python train.py --vocab_size=16384 --positions="rope" --tie_embeddings=false --parallel_block=false --init_std_down=0.00215 --lr_mult_up=0.96 --warmup_steps=200 --train_tokens=613300000
Each number is 128 + 24 x the weight over its row's rms, rounded and kept within 0 to 255. Layers, rows and columns count from 0. Numbers have three digits each. The size before them is the row's rms in percent of the matrix's.

# down: layer 4 MLP down (transposed), 1728x640, rms 0.0553, rows 1477-1511, columns 128-255
# gate: layer 4 MLP gate, 1728x640, rms 0.054, rows 1478-1512, columns 128-255
# up: layer 4 MLP up, 1728x640, rms 0.0545, rows 1478-1512, columns 128-255
down1477 102:123098161142119112124130114099119142158128109105122118158109130093144135133099132120145120136175146144117105156090151127093142145092139181149137137126167114109105120110117157125196169103156151117099152177105149130164122105089138153136157091131134136095116103106103152129199118133145174090160145128124118125126112120098136098133139149153126150150146145114100137142113116088139160126155
gate1478 097:111134129131126108110093165127162094116161129102134098186125118157101144153173121148105115145116114140134129159122135146137151070095109138183107123117134127099144162111122155113127117130089110138128139159087127154128165183103153142099119152177148077138121112101119143177107115139143144135143106058130169123143138073133159143134124160145079131109167131109097162127149130132130121119139
up1478 103:138152100169111151157113103125148136128126125160140129125124113110106118117141062157094185164143119144097093155117150152143171149117151141131134087090083064115080132111118107119131099115150130129132098097116091119143116128122132181130142179119089082092128090156162145121136130124161133101154114161154130164104152126189078077087177143101101117122105097124120134113121142109126146091121
down1478 106:175152085117147114173117102100145127106096112151164113079143136097162098130127146128142107132135135126148141121119148085144089163095120113157122108190126134164106131148122110120127129120144153168100145082114157137110104123141129124141134099096102141147125136111144077130134073124094104090113196135138107114135101126146138157140111144090185112110079122138140119141128129120116116105164
gate1479 099:079141140154100147141164140135152141096157089129121127119103152117143147145093132109108146118101125096117138145154135124175136144118135130130148139099150115149162137147146099172133161123175125143116151129122131115147138124125146164158128148151132137125144151168153132100118112147122149143163113155097139128100145132083137149099130119125136171085123115128145085152062146146136122115090
up1479 100:107159072173126134170172153145130223124130147135087139125095126090135110152155123107133152144128156120112126132130102139109140154101134109106126105189134076102120118083131129118101117108174101092156134140156138141135135110084173154122125112130130143150115146149100129158169123125139115177133176106152130090132144128151151066154152124171112140125107101118137105132080142120101136124120
down1479 100:091107103127078146165144117138172138096152109145121144128132113160141145181101107127117147120110130073099141170135101131149123150104115108137167139136137133136131141171154125100140085126124144147176149173141124137118114127152084131130098143149169112141123163126099113099153159145133121125183125156128071135145165165152181159095140127131157167158135119166097136152109149119122111090131
gate1480 094:179134144136102150102101113113187149164120115105128145114155139142150132101112137142117168113105160132104152071146141118150148122129075125079153106117134148125134134146153140130126133103147119137096117110123124111123105147143132110058143163094122136128106150136148127072148132125100085099112127156127136111119154153156108161102116161143178130128152109149134136122133120100114122129137
up1480 091:133155118177081137128106125130163147098145089115144099157128141128157164111143120094107147117147176116099109136128137182121081118133140154151111117094136123115162154148129105138083130136107153141104099157114138087118125131112111061104168106141108140099110124127115132103120127159095122137085105103097121151120089132104137131151132141124171136144106129134119122112139103116144137096121
down1480 099:105103114077130157138110112137150102166133143067165159102148110184104118135120178133123110091166104115142145139145146128131087149092121146085109134128102143106103111118128083179115105151100167126153113165128136117125110120138121147109140128128087124144136154119161131106129102092114145128140114155153098115134143164141090124139116129097140142139108144149109076138139135137116105154131
gate1481 104:127126145079111175182160140111144133106115168113086145115136121111150130165105094153129127147149153131102133101145171137124123107134115137160192119110120122135155124144105119165127137116117115109137141125150109143120162105151148123136098115139155088117198150115147121098126151176110121113131155161174095134169128135125130099140077111064127079138154120128115091148121130126093134109141
up1481 107:132150111128162162129083107103107110118139184116126115129119106109128109106108143156135132143137156095109124126115125162141108119158126116125134076105123149137095139101127121143180135154094133149149098146110077163125105167172091115157137144127135091144123124119147083122109137156121177180160104097111132111119137154122182159111177134121105128144133122111140089121120078138117158123108
down1481 102:163175123113144105138136140133130132129079119137126157184125115136103110135115083122157133128093137091130152105121152103107115160090169174152122133116148103108132121153177137067158080108104099130095136101152122126100145110163090142102135142155106112151119122150164141102148157147100107142104141130157129134120129132149101144133164113130147118153144109144160177123126147100137120097113
gate1482 095:175117165154144123111129116146150156104139130084110151135116083164145141112074107113144138072134153162128146130139087115154084163131142154165145140142117120139135072132156120115098096105150111129154133115081140140126128142134161110102123129158096060169119099128112154115132111137126168131141120118128110123132108115152173123135146131090107110115141142079154143096112099147147110089156
up1482 095:107145105100133110133154137128117151119129099117084159132116139133164127126130106145131104115126158167140109104144150138111144073115181139136158121137119133142127146128116189093175129141103172115135093145163084072120078117118109157069137186085157138112152174114120115150145104094092133122135082108149153164115079113139167117128151152164109104126166120154091109152132159069154183142080
down1482 097:149123098087120148087131120149109120126117095127095094127166103153167175142166090124118112119127151148152147146121111091090120131137137174130149119114112133124121140143169117171155120077094169135155166133175168136136106127099113123077111129121124127141141134156181139082130133120120147109168143134137137185134140118130128115117153172139135163121151128145131117074132101126101102174110
gate1483 103:147134115153126116114096128095100155108116124105141135152141138149130114103115118158110168125120152132119135128070134125134115087069117091127112171125123139147140133109113124134077132096083105132138119136131111178120100140167131103155137097146141111115150134165136097197106141144130133193117120140179141111149145096141137092125115152168103139129174145167118143096132101103118098129142
up1483 103:118135086161119122150123132137092139144131118142126140133113148115094107140142149135149158113134179114126106153100105132134135164151137112117187128141143133147168147103083135159092171075130137156131136122156121129130147124162128104122145117148129085162144119148132115149117112144158155142124144163198110141126123126133163166114110172127148094143134129163118151130136095112107136168186
down1483 101:159103191130137152137105134106139120141086154128125104146135104116122122113148142096115111149133127131140149113125141175152122108111136120122134109112087093153098151126132109163111140091093107065144150113169152146104115102131149144134131150139116107152135176102126146141100101130122166116113124127123118122133110131124141103146151149094105136151113158095148172143132148129115159113131
gate1484 109:119155111181085089126132109154112142136097125095100144136114105145130088096164129143140155119098118117149150164126114099156118094117137155149146116146134139128173127086107117174124121103132162083107107124108121133144146127143136112132138141096151162090151097084125166130162140113133168139121118112117116200138163146088117115137133121143083081138122114036096122099097110118153121148087
up1484 110:105126085120140122111093110154113140102149136137168138129142134101165139095134130163150128139115124159136123160150118146118123159134101119135141129138133159111173113141099101125137141124116077134140150160120141135152161130096138145094134157201146110099141122112136122141143165054117132073122176120144162131118157144132157142140108078096086135123139127095145104109168142148171111162143
down1484 104:101086125145163144161184125141113102127164138139103124172120113149143171159184151116149111121116115116129132140121138132101149112134124116117073091124145112105127119153137105083101125113161142155154097118150133128145120143094162136150083115141124112105083137117073078140127140140143116111164138145120140082122125124097121134163101157087107164099095138088140184144110100110066154153106
gate1485 096:150151118077101136114195163114125102151119121142130114164133114132122061115147147089148117163121124120165161127147068103147125147147145084098135121155103149151143124134105126160113133120103107145127142132140148144078104127093148148187120118085095139104135150147117107097095112137123146144122125101147115100129093159091169139130117105183140122160157162099117168105099110174128097071111
up1485 098:120156112125098139169164153159138142115100095182152096092106160125143127134135151087168102152133114143147204143133139146152154117102123085088146150155119165117116118144137111163113125127150117094112161131104123129140143117103076093149202117109119148122112124147141176119123119121069141086155094092109159159150138094135165121128104164140109165159142136153140142121144107142149098150095
down1485 098:118097097139054117110151143094106139117112107140074120126101145141112119127108105119131128158132143121146118093137093160130132130145128166094109146135135179131132127123153130117110158110100167106101123105089123143095136145126100100117107138115119137132136134144116144113131145173085118140140141120065148147093144113122084119117139114152139133126141109115150176172103122121113100124079
gate1486 100:133097126120145187094146132151128116148114128107140133115135137130126150069127088089134163127120117130144116097143125080120097151160091093137091112118123160088163144128132094108133136125104126133127118084118127132116170118133071120133139136118102118124112144139146161096135135095141141137138132101120104148155095111136148119094129097109122088124093136127097120136142197108109089098119
up1486 099:109134134107130100090118143109135159123074112090116108157141133147150133117122171111134112137113159145088071125117129102113152133104091128133176139089151094119109122123122125103093069142157129142115081153141140182100126129128114147170093113101123136117152129111134166157170128132140153115133134146148133158144112165151166189086124173117122116134149122132117137082110091115132099137129
down1486 099:136140080105124129117142141144117068152119120135130140135134180129135148175159129144108139164158132199146100096093071135143150134154110101119124129115130142100129156076121108107156117149137173113127170159146157121142163154109112058079131092140076134126122120133086132168141123148106162119089142098095149118128132160119106121130123083116127160127103095121102125095123131098154172126118
gate1487 104:109137115085119128086113133167176120108122110094163122118132140167067121136148129182120082136132136122111100142128194117163096125176134119098124129154124158083156099161138179090115100147105104113133118063105132141133088150123121121133133144061160116134095124147111119127137102141135144160057108117107110123150121134125142106096119071137143135146113117125078141150120123123106184097114
up1487 104:132099098150136100124104153146127153129146134097128062098103151144146165093095132114102090129133139085104160125179138141104146089119137131145120125142120120107161088164147168128114135114117143107119134116100104120152097077088127142095133086139145140116103126134176122123123144101108125127100111130172116096125120144142147136147124168145137082111076121141121115170118145110090154133132
down1487 103:116111126118106117132124126128165091094112121130108111140129159111120120123111127154124110123137158122153100151176136143121134102132148108124083115131111130173104112135125125163119133123119082108095143104102163101107162138089124168129140094111164119130125116102130143123128084163114093101136117140175155113159104177126124126142131118133145154144099162108146144143126184114148180103167
gate1488 097:136164138157114121153103150110106169145130115121127161122117147093121121122156130105153156158116173157160166115091113096138104092143154105133116118103118140141139120135091148146127116088142095147154122100097155136105134101126153163150121100142165115090152151143141100155116100129132145161128099099139176146118130150141099155089111152041098146153097137063090181113132133118146132134120
up1488 101:116098143114142096142117112156111162132108135129174145123093136136117164150154102125084141133111122139136157126125132113126103135117125134098133093187147131110140101155195156133120122186157173097110117132138104168131174147111091120138112150101126149151140102098176122164110134104128132087088154166169137100113081105107133107147150112146127117126141122122155127169141155144119098150098
down1488 101:150112112114067127128130135138114141148134095104113107096104112121091126134107120115145123127140132135154164146103102066108121134098108159073122116133118159132147134122185167098078099166154112130113167137159100131126129128177137140127138122118110142151116126135117070113118089150062118172090135133130088111118114102137093164120144118079116121100112083111135144147103092146142094194092
gate1489 097:112184144130116116120069160163112099132132120132170155143127141083128131095172123156141126146151141151112071124098108105107143141110157145136128145152142103126165106117124111089113179140141142142126130114106090162160159170136121088103099165136136159088108132151142172102139158110132126133151100175118134163177162088130115133085121155137106130116120125103104088131146120080100140130139
up1489 106:115167096122118135125155111131111134105144120146121113152109078142140123112101140097121133117081140101109126105135129156125108172146105106132118134115120108081124122179131154138127181158135053104158142101100184101116125128112122144117186132153150135149134125175166127125096132190079123134102065134150144136093146140142130137139109139144137147110121117077140140152094151129106128131128
down1489 104:119154200132129195107139111112088127094111139146136114158121164085136140134193142109093176176138138137128112132129162158142119135166121172144092127107165127126160157115131119147126122132144140143115141140118121114170098124125160095115115117114145144095130130131138141154100106159180141130119144134123173097082139137154122086139109132096129132128117131091137103138157187158118127107146
gate1490 099:144136149116127129129137150133127154105131108102133111142113173156137131156098154139109100094143115157121115109159130100105112112154145125168081130114132132095157141141082113121148142148092159132138137122144094137150124135097093098111161148159089176100118163173121131137110147160109109117137106119136127172165172135129137149145139165148136136165025155095115128142130133131151081117119
up1490 097:132107156133145112122118163102077149137126133140111154138128136105075143138130080100165128102139131124155149108090081157135124142158116102138135099119144099112136081108173100130133085164145147110147126140146107133148148098135124090128099111124114127124105160145144133153152099111136112137156146131129128128091135086139145135119144140130130135133111137118098144123117149134130134131151
down1490 097:163120131146125138122144127131102135093164109134156151147159093137213165171169122156142159112121132119124113132128146109184137096125119135119170108110095099132138056158103127144098142100134149134160097091135112109132087157150130148124122096114108165131161146163128149125132118142118135115122123145137115120131109169141138136103152110098096093081123173114120100136140145140111136084127
gate1491 102:174109148164113096075102182106097160146168122139136145143173146112138152138125143122120138106149139166149130128149129122151134094132119120068188066100135118092109167145122107126160157123114129136132126136106106128117103140166110128154165117125151162147116154170123093092106105110100140132165157154140145123091133111099115149129112112167070129129139122147122100132107121123139106160138
up1491 099:141127152098104143171135116113147131133139179142126147125095093105122087167151142124095124155110161113111145156085101072128169166130132123148126144095113095156111109122141123147147138124143114148113114092151108149099159124146122139103118132155115093122154143139138159153105117106118084097152164101126112146133091125126169147166120132109153095155121164120131144130134109180123121074146
down1491 102:153120172126116146116121102165155150100092172123137114125102154164119125130128120135169132087136153125122097150095095075143141128129158118176110108130134131141145140112090145120104111122124142145154155130138117105135134175100119141129169127102103109151110149142129132129080136160100161104130125162117126139173110135085155147075122158122110102165117155075162097058137121179158133122147
gate1492 087:124137080141167135133162077133137157164104138127093082162100131119133098130108121157120126153097124150127108095139126132137164143112133118109122194088134104111111098136123080138187165129149099120119149122102175142165126119075085091095148123136091124138124170147118100106155088130094135141108120127132105123093103098133118174186120175158127127120136129107103130185163138109158125133140
up1492 085:086125157126139120143151182138137093138098117107131113087189121124135104163108173150116119135137133137147132138104112135147108136134107124128138109097092148119101107122124122083093131125165121140110141123151127152109140132160138111129081128142092124138086141150147156086167144137154159131087151147115141139071137167151145176140129099114108105121149149137154128101143102108145134090123
down1492 090:133147127112105140125132123124098136147123098114104150123128151118177135115124143186078141114107122136162141128144122129155143166136151166150096128137138158127154140097155120198161161151137115151105122135105128155131077096133094125142188132142117119115114081113106138132110112108133108127120103147114124138095143128147102147129123106138117135151147117161128104162114120139133125138151
gate1493 102:132138140109097120142160117096132147102108109110115092144132141077135062149098074149121112190135066123153128105154131130144147133156149111102102137129088134146104100145115109157118107085168101127094115137188101121141152132126139135123124109150103144137103100147137168092098158132126167126136137115153097159102122085143163111111159152141114129128151086134117133175163100128084124114133
up1493 096:110115132170146113161150139107168072142122086086158165056109151114098152139182102122111111089145161111141123129116159123171140147130098130155125132107093121117142091137120111115132099128111134150100145148138202111151124141111157132129107116110130160132124122147131130097149104100165154140110080135121142130125138148171099162141124141121127145122096100106124151135101143130094124140097
down1493 098:114089148151133175122126114153122098141140125113149137117119132121116178115113082095130108102121133106123143113126144180156097142113099151102110130131132104135121142103145146102095124134157125143138114118093139097111153147108157128144128154111132103108107149123156110138121155119112162152135141121103123116166142111188122121158139089161117098067113120144135118129142123125106113106103
gate1494 106:149098099125115140164114172099115100119132162123153073119181072112107111171096150117092112127127097161158115133123111186128137133122133108094134184118138166107142072114114165143126101103126105133141145130128139124116081174088138138159123123107156105141135136146149168125074126090126105196109120132098137145114185117199120142170141149148149151156129108106118086122102128156153141119112
up1494 108:089171167130109134102120117118110136171134129117102134153145120118137165131150142145107095155122193104083135130131173081172129080163136174128141122134129166152133129100173098058139130103159132152107125121180101121124127094105144116117108128172115140130156124136149095118175114103157189113135136101197155116127145119093114065121134130099110141137133144158113143145139148152121174101135
down1494 103:115131084112144131082067157145166114161097129108117121159169142113127117111138092124154152100115105146144127132113131118124143117123061130099170126099141138172147168099105154161086107121082156148135145139159108150137116112154131121117153134098124121110116158132120139092128108146111108112172130119159147154158085135128122125138088145096106084147107121154114149103164129087075111176200
gate1495 097:112115144122119139108118123116080152126097152139111093160166117113174099110120124142132094148113145162128138149157132148174110166117118154130137130091131107126076112154164098137151123132094121122123117118125082096120130110125146149107130142154163108097163151105128117072174128164133097125115133147122111157097099111120112137121158179096104152158120113113180139094134097106105099121116
up1495 097:179137132168131130157163111098157134166143139129128120109106118090108137146125093096148112168155114099130119114140116112124149117124179099198112093070115136106127162120163111104089086150140131131129155110097130113102144117110161120173134124094098122143140113150110140088112140141118121121135135117121139110129106119060129092137124106148113157128092118100097098172111153140116090068147
down1495 099:145114120158118082112109191137127112145108096143134133122148121130115095136076131147083091105086127120190137167112140150150116131131131108143151146166136146132121090110143144112150121134089116137067167162133128147111114143118132115169156103138143093135151079163150126130141127163122174124164149142117104118109131124111124110149097150148114127135139132152138105106107138153153122155141
gate1496 104:105121152097108174146181146127153154094117159112144148122147139126149118071082085144158099120123145121138137121080105204137117161109110142131117126172120127145112123116150076164077135128133122095123093086152112127131160092126160135100105111134103150148164083113133103108136124097123129088104123110142153120146079186127159105138160124114181127107100119156118137168135140130125173131092
up1496 104:130123094144151088082134099181131147115141078158123134118131143133145135112134137141127154092145109113159104106074139128164149126145099104111129123127128145159149138124127131117128131130157120161120173116112131174118120119112103071116164147128131116099125147123095115087118129131113136089155146153114079106146104128140129137126134125152107192094139112142094129094104115125151114080145
down1496 103:147132117097111134123154097122104125103117121103133134131136127090131136172115149110157145146116126136165144076141185139104103101107151173088124172132132118093156134157177077110138127090097141124099124150131120140192133111157072163117141171149128160110170125148073143118096114087127135126144119145127139122183108103149135126149126123126119139159110144127168146149130137159177092186100
gate1497 105:153110118123153138120100156151142091101155113141151134130135115127115157142145149129105102137164136112070106122139123120107092123130159142136127139155112138134110134089073108117124161078128115159116127158095146166128120142069120129161146156129164127111155141099162139159116109178155097142113180133094083172107118124158143102102115144144114104084130137091147150143130127129187109090114
up1497 099:134150138101128135172091128129112146116107089136153157140131125167108118102041148124138165128141134052163116166131100103092130135119101134150154102124096137133129149143113140136088109142113126139132065100134145094142107109131167132137102107104109180111118116095102116104115099096181133116117131131133118131152136148090105132118147089163139132194109167127138145133114119115155141112161
down1497 101:153078127131122140198067115149104114131117127098128154142129146104123121157129086140081137133125138109126147177149155120165135122133130112155141131136131107163166100135122139104103131114168149132123187166154141157177169094106110120126137088142130118099123137120152151137137064129165177151149129121136089144168100148125144079089093112123135116129124147122126113126184106081128133119117
gate1498 093:116124094103134092122173083088128162096116138172160127125116104100091081152132103133103146112122105096125138134090096091128126076153131130109127148140101109137150158107144173128154126099123119135137093149114115116125121146088113133122093068173130176087152170131109127164153156152177150143114136163160125170108132162105122112171093122154177102109118115120127135144155176132111124139094
up1498 092:111098119128127131140163152128115136111116171135147124110105126179136158103112092129152148144163128135152104115166149106124134134113139114127134116153146081154135099104152150110113139145109153108115144130118135117119090112122153102137130162150111147139104131115095158133132103149128136133148118121155164150117122149133124147155135122081089135080112142126095161107106118104144151134116
down1498 098:102127131072111119133143164107119162118135157127103130119102143179145101134137132101157072086114115118132126126152097109102118164124148107128106117185119108135139143139137111099153141134125129145128085122162147097103131122161092149122114111145160125155168145095082181168140165105126078149131120057114149113096063123133112157126119146161157131131144168169123111146104131112156149101129
gate1499 104:117078107133075140101138124112156104146137158112131104163143134152119146107121143098106140104105146140099150130152102141135159098145138153083143142153105113129142098102115135109084150090175149074119123106120104118112131120154123170107127093150135132149117108107125095140125110109151119168146131162133105157138126123118125077080116124112137143145086106173101119155162134155172135102103
up1499 102:130162144173105109161145121117128146142098153120151133184141155111140133127105151112124163133156168129129108114120101145132140111174069141075088147118145110110104077140127135107118125146131101125124120159157133092128159152131131144122121071137157112195111126150121141122114149128127159142090113159110151102159150147122189110131106137147130119162134105135170109132129151119137147102141
down1499 107:122096100114137114169119109156127175119089143140141083105097111140107092183139125135128087152123133117071089115140142129121139128152173132126123129132160116187147117118112106153121134100153142126200102084140119118136105120138127082111081131126116104144152148130108120140082123079110133176135151094132134117187135136139129148139095135153107119183139112111150135187135180120111152147134
gate1500 093:146150166167161124114119120144087210138138135124136114091108181108106163131136129138099157124190151144120152131138115138111130134116130176114126097174110141151094132104120141119135153127126130132120141071085110156133115147133084136115106130083105129098140113129127106145114103106114114106120130124161078129117118142122098116125148135115130134186133174095076115140102124154184112110155
up1500 094:164105120145163151122093100162142129090153140158118150144125131135154154066142149105162097070158081112191103116116149136122120116117136132140153126133144161162105141143125099116120166107111128168117106081117148156140152152132119100123157121120112123133137148078116094130154163126128139180097111137117079131118125097107096105143154117133158160108126147092141183151106133129140089136136
down1500 096:135146159158150089123135143116084122156136124148131113148139136131116124064133113171141116092111135137158126106128109137149106119123153103109141124140136154140163096103146147110138131098139137123160196155095113149135085088135127117124164117122147138116134128164145143115121152124115105147184142137146111133147165108085130126147115130147075151147139144130112091107124071101079162138118
gate1501 090:144149129128134075113158095174119068156117159113115109121135145139170101125149130124101112130120112092143117142133158143138132114160055134145147121085158158134104148173083146116098118100110148119123102091172145083108117102114110153152123087143137121124153121115145060151109150103082115108088130157172100125114164091175119120187155116138134116105148151104145141123148137108179114091099
up1501 090:129127111109113136146115147161114149136118151151113149114133139106115145127122128130104143161140160121109124158148120178107129082130108113135118128105128148158138129104155154118127147137092117133116135169116137137109108084148127108064128153091112123141193127143170074119142086131137130115127097126125141132100149119104171128108139126075146119143113092111144160122123149131102119132108
down1501 092:109139155130153128117078112143100197120136129118154150101100108141132114145135144153101099137108142099176150132123193138102163115124109107143130124151094127106112140109124147146090106172113151123129139087130148164130154105138146131103140077113159140115097132140110136123107129112147076113086164163135111095147130143156148163117171115146130085142140089137177130155151155101176131156193
gate1502 092:085101132171148094115109095138126108123137084152153094110090130162154132146140116152144124114130149123117148149136149121118110110089128137112138149103134106098124090119106123128101120114173124205121165114146138166151127142156134146125130110146083170136074119132120122079134178182105100097123146140072163106108189115157096126168106132133092163151101141150106117116097123133128097131144
up1502 096:093128117066108103107146120126131143120114103138105124074142120095118102110156162155131136111103103093145121168128160101126130141145120114115129171098145134124129139128137120089141166154148103123155091087156135095132142154099163100140098159122126127101125167170084142145126125125123169134153128130157131113119121146086129142120127140113114139141136144146084098140119126101170119119126
down1502 098:125092154090089114104137152117144118120111107141124091156075116104106090118119103152093116107128092099156145097139069149115116141149134158145108157120154112138148114133139119157149135125127101134135100108114110160151130113151079130099114154124155140126104127114105105130088150153130164134183080100153107173104115119070123134102130072096129151116106134132166134116098105074167163163118
gate1503 113:154129135119110156157090132106129115112162147123160116133145134144149126091157139148204105142155090141156171122117145090114124112158101195114160140139083139123141105186132157124134155146130136110126142149091122129133085117117149158137127176123123118184108114144115101125153156172116096082106163110163084113098161135111087120193115131111126168151113121092110134165120119109092119133138
up1503 106:128154145154152182135191119136099106121125083088110158087156121105115110127128120162118110094084139148110126141154158124125137132087103091131068143130130147151118146139142085124114114125117105159119140110108122131095138117108037125174126116093167146157171092116056109188080104133114123102111141109101168155123129130122189109106139134110170097120162175156155096121097104157140126117081
down1503 101:134162121122144127132141119162114124125114146131121190128129076143102128165150164135101116152116139122094140135137156091119128138111168126109069129125121105139115129167127116126165126133172137081121167148156094121135119155138131101124127124073103098143084147110127114097060139138118182150165130114104097141121116097161111106082060155163143160107168125159129109101140118108094079114111
gate1504 096:155114113130119158130135114151174129128121138096134124091125113141124135141155135069146146118078121137125083084129127161114157141103111076116124148097132131109146101144122121169124128133147097082096145137187102161084116133119130097148121142108057112177115138143113148117139133097114131142110143134152104130174115114156108127112124109094128119149106153132115155145148147155176100113095
up1504 098:131136131077072156136105072148185091123155090127162126124176112146096124175118116101127130149122130079144075150154074108142153103105110148164132112127183139071110139174131114125127120165132171093134127114181135115104143154143133108123076116115111169153120096149105121090147095130151144136104126128060121166180112113138142103130133105118087102135133139096144094079128104130153093150144
down1504 099:099123104116125149073169121136124156110138159087138113119156182146125107156120119096129138110093098162141160143171117138124091108114107124082102177097123146147113143097168117089147124147107098132170122140146114127096105108142137157082121163156139128132149097152122140128052160114139128130140134142165120139114128094177083152159116122116137097156118095144099150129118127149147116132108
gate1505 102:120086148123129134149142112099121135144148105089103148133106165164169142095099114143141127139055086166123161141102131103120098106178159148127106157137140169092163140120123102112131139169142133139127128101135128108120180139140171098118123145145100128078114133147130136149123131136152127130115163092137107104144075103120154173113125114086086166105112150160119115124087088110100143146118
up1505 103:155123138126140162134116129120092093120168133127089082134154133127121110122139146139148097184098102117131090095147178174125136106163128146111126107109138150153151116148146109169102123137107148116112107103139140109107127143120133118112124140127162152151121134120107122112144090065098144150112116190140144132082151143136162143148153123156152099162118143145138112147115105127136143150098
down1505 101:140108142130139120158133124151110133155123135117164105129103127119136091126115132156128109097128107068155103124115158140151194158116123157128171130133112102147111069158077132089148090144127149138150123110074113143114132129132115157103163151132138137142158131128133123112130115120081139133154161150153104116081128136117086088074115138120167104123139132145123132109168140157105134131111
gate1506 095:159092104080099188170094119150163151133113120110104136129135116105117130118108137144128163148096174091123129126096143161096160150119123118103096086108109096140154141144147125094117133096132135162122140123158138128122155107117130094136110132169142139145107090154186126166167154125097111152134139128155122149110117158120130099140133095109155117128147118100098161133120151095138137121128
up1506 097:124092132168102102120121117095131142137121130128088136100141136148114109106128099103097161120085095127160109146114177132136132126134170142143138086126102163077151156104127109156092122132137135158122149154080121138135120120143144122157148097125163093172081116107133122139147097155114114147098098061127106171146092120150129116139118129106117089141133117144104134151077169163122152118120
down1506 096:151143120178079108166133086129112140130121127107091161096129119139128128133079132138132116153133104113169120130097127130126167124119124116111133155135128149137097146125141122188128111188158136141109135168133143107128108115144096129135103118167095113177131143092156137138108150100126102156157111095122095105128093144135174112098159119108101212124134115179146114129108142128129143118112
gate1507 098:146104158176144134144125101104099121095132126117156169141139113131099151113148097107178110145135107138126138141128161139175106100087104102112113135143121123109160132117114098134089155096144097129121086152135147175109112116137079117121174104100177132122133097123161129101104172113122127131161111120095103126112088099104122129158143144103148123168152091127158139111126158120145142138110
up1507 096:150109129134117133168108111130123152124136126133108131084142094132154126142125133117160111139090116128091144049142152073108169144108088131137185154133091144119115116151135105163127130088108125163151150131094122070171195144158107081073132170166117107120133138136138135129121150149109119151124131170127175124119150144110138109109102113148198147146141107140133117121134118111172160137145
down1507 100:086123106151174158106107156107140134128130108136133120131136113188047100135131112165142130121143120146110089139137147126138089098109119152059169128114145108158133115157056131120112104144092127143118168161149116141137157128086100123113161103124122126152151192158089145166138146145168145159143107125147116118087068126069115082133114148114160128171118159137140095137141112138100109151160
gate1508 100:124132089131135104095112092124158103130152149151170140107094156095119144138131083121157126136063124086119118136135121110129105122090066099161117106118150111120175109145114116154102107111105106105140092138141125121127138170102121109119100152167148147127102130096136130105153124131124132172163117128082119142122094105142113135132119110131111110143155133106146149091156118138114126115070
up1508 099:100142104078160096127097078101128118136111143149122100126137117121100148067161160139131169101124147165101120148160111131103129158140133106173128086120118110154122151130180170118105151140117075132163146133138169168114146138116121130126098100109142180152116137086115144136140156151141104171125155135123139141115155106144130052138144097116049136079105159135118100135112139129106081105141
down1508 100:123104129130146142094152077131095101136143094128146145162133091158152109145108116116165152096136122113107144136114134133106132174131148165129094136132132131134169146076099145110128174151117124151115118106133167134150143112125142058134109144090146093103166127108143089102121144122155156174109121147099101139149167118076083125164128144168164138134109179105068143111137141112155126139149
gate1509 098:134127082108120116132109108143107204130191111119135117146128122123112143115086122147110094150136170193111108120146155077127122160167106116107112133086108107153165106121123096119123136130120096125124121144100113152103156129102179129097190137147083125104116181139087116124124166112157126139092122159155160133128159131141138149158105117092122127147154099103124122118159133153178164088137
up1509 097:116134114100132173127157185155107118092112116156115143128132092159133155112128167126111085169117107122109113149146101114135176160150161161151124147118141103145127159129104124166115183096155139124132143142143105127107112140132097155168109163143122128168085146128131145137155106079100110134110121150093155139160148114086140155123116110088103130117135160080130179113154082093151101115142
down1509 100:113162095114145114107130100135116154117110146141142111083098118114149144122160148156185115167120150122123129125113167153113127117138150082159135095087098116133136142120094069101133122091107147152137145158122113072134132147159149137182121123139116150139147151145139093136132135127151097135116130141110149114165078122159171140143176140162099135099111155110096152114154106146106130156154
gate1510 101:120157119114167119127143137115102118082114160124123127115112136148116148137158124116157133105137128132107130118146152138134106162126161120129164158155138149134143092101112115096086159094148155110117140115128115146112099127131166137123141114049102130134108117082107108110123130098111088110127106096123125148116162112120138101158145159096138133160136156120106164097141179143123124119093
up1510 103:107146096156119155145150135107155173111073144143121153132106145167107105120134138113164162065138085112102106122101125117166139161133125149099125125133099140147130103142133118150103134138115106098107139103157124138137156097138157112092082173116072105099145148074105105111122150127129133110124154107106101147138107135144140162117162126137148131151094125109139177128115085125138151103092
down1510 104:136199161066147137129127151131171155153172113141095173138139149162131108140130139089103150085147130150151111142122165125106135122133144131126079147161147120128111136141100135145155117164085167139139136119120126122128111114115156134150116174165103113119159158128142161134115160131172137169127096113103094143099156134091135144163145110107179140127154111201094157138143117113112132131168
gate1511 100:156130117128102099143113183118081155122136143162092148117164163140148156135129158119110099148111139133110124107118125135119116163082157166128121146137154118119146111100112116133109129132115094131139122166183102129116104135163139123114144127113109123113133089138101100109078125081170146140136153098127107142121115158145105091162106109072116118115102159135116132149093141150123158139102
up1511 098:134127119124096119116126051128103122139105135143139098104126100124154124147130103173142149114119081105095102120136127148155133127141146166129122134109136168162107118176138166128097090078134124092120075131101164130122160143131155149211105110123170105148139132141136126132174154114129121131149154079112154160079133167182130124115121139144166105128142166140128146167152172107156132107081
down1511 102:108122161132132108129107111125093162125127150143143129096164109146127149126100125137100114133122119096109099117129097129129115151111166133135149131145154119142172148132153148138111115134168140203108111146149112122105109166117155158102193146103131103132132099139089169131102179123157160119110153134099131152129111155152099116136138149119114102143136152158147117141122150078108107114133
gate1512 094:124106150126151109143117131148098103110150171121125162130132132127134133155126160161099115086083131128151107115118111165135125124145162091126157120179145113149151128147086103105093158138119146136132145155109132147135139104115090134156143125147126105110081106099100133108131122179135115104199127128144108148101075162154134110198133130135131135155139127100106127140087122171103101109107
up1512 095:085130113132114154136161142124125140116124147109177138097183146142139148132138127091121126128140118150129154095151173125133179192096166129118112132152091159157099115139113125141125086151133123145097128177144131137133122085172076132160122162163097158127146149107135111129111101133135128140130109122136108128148139107071144084125131158141142133149098141139129136169122076150159142120149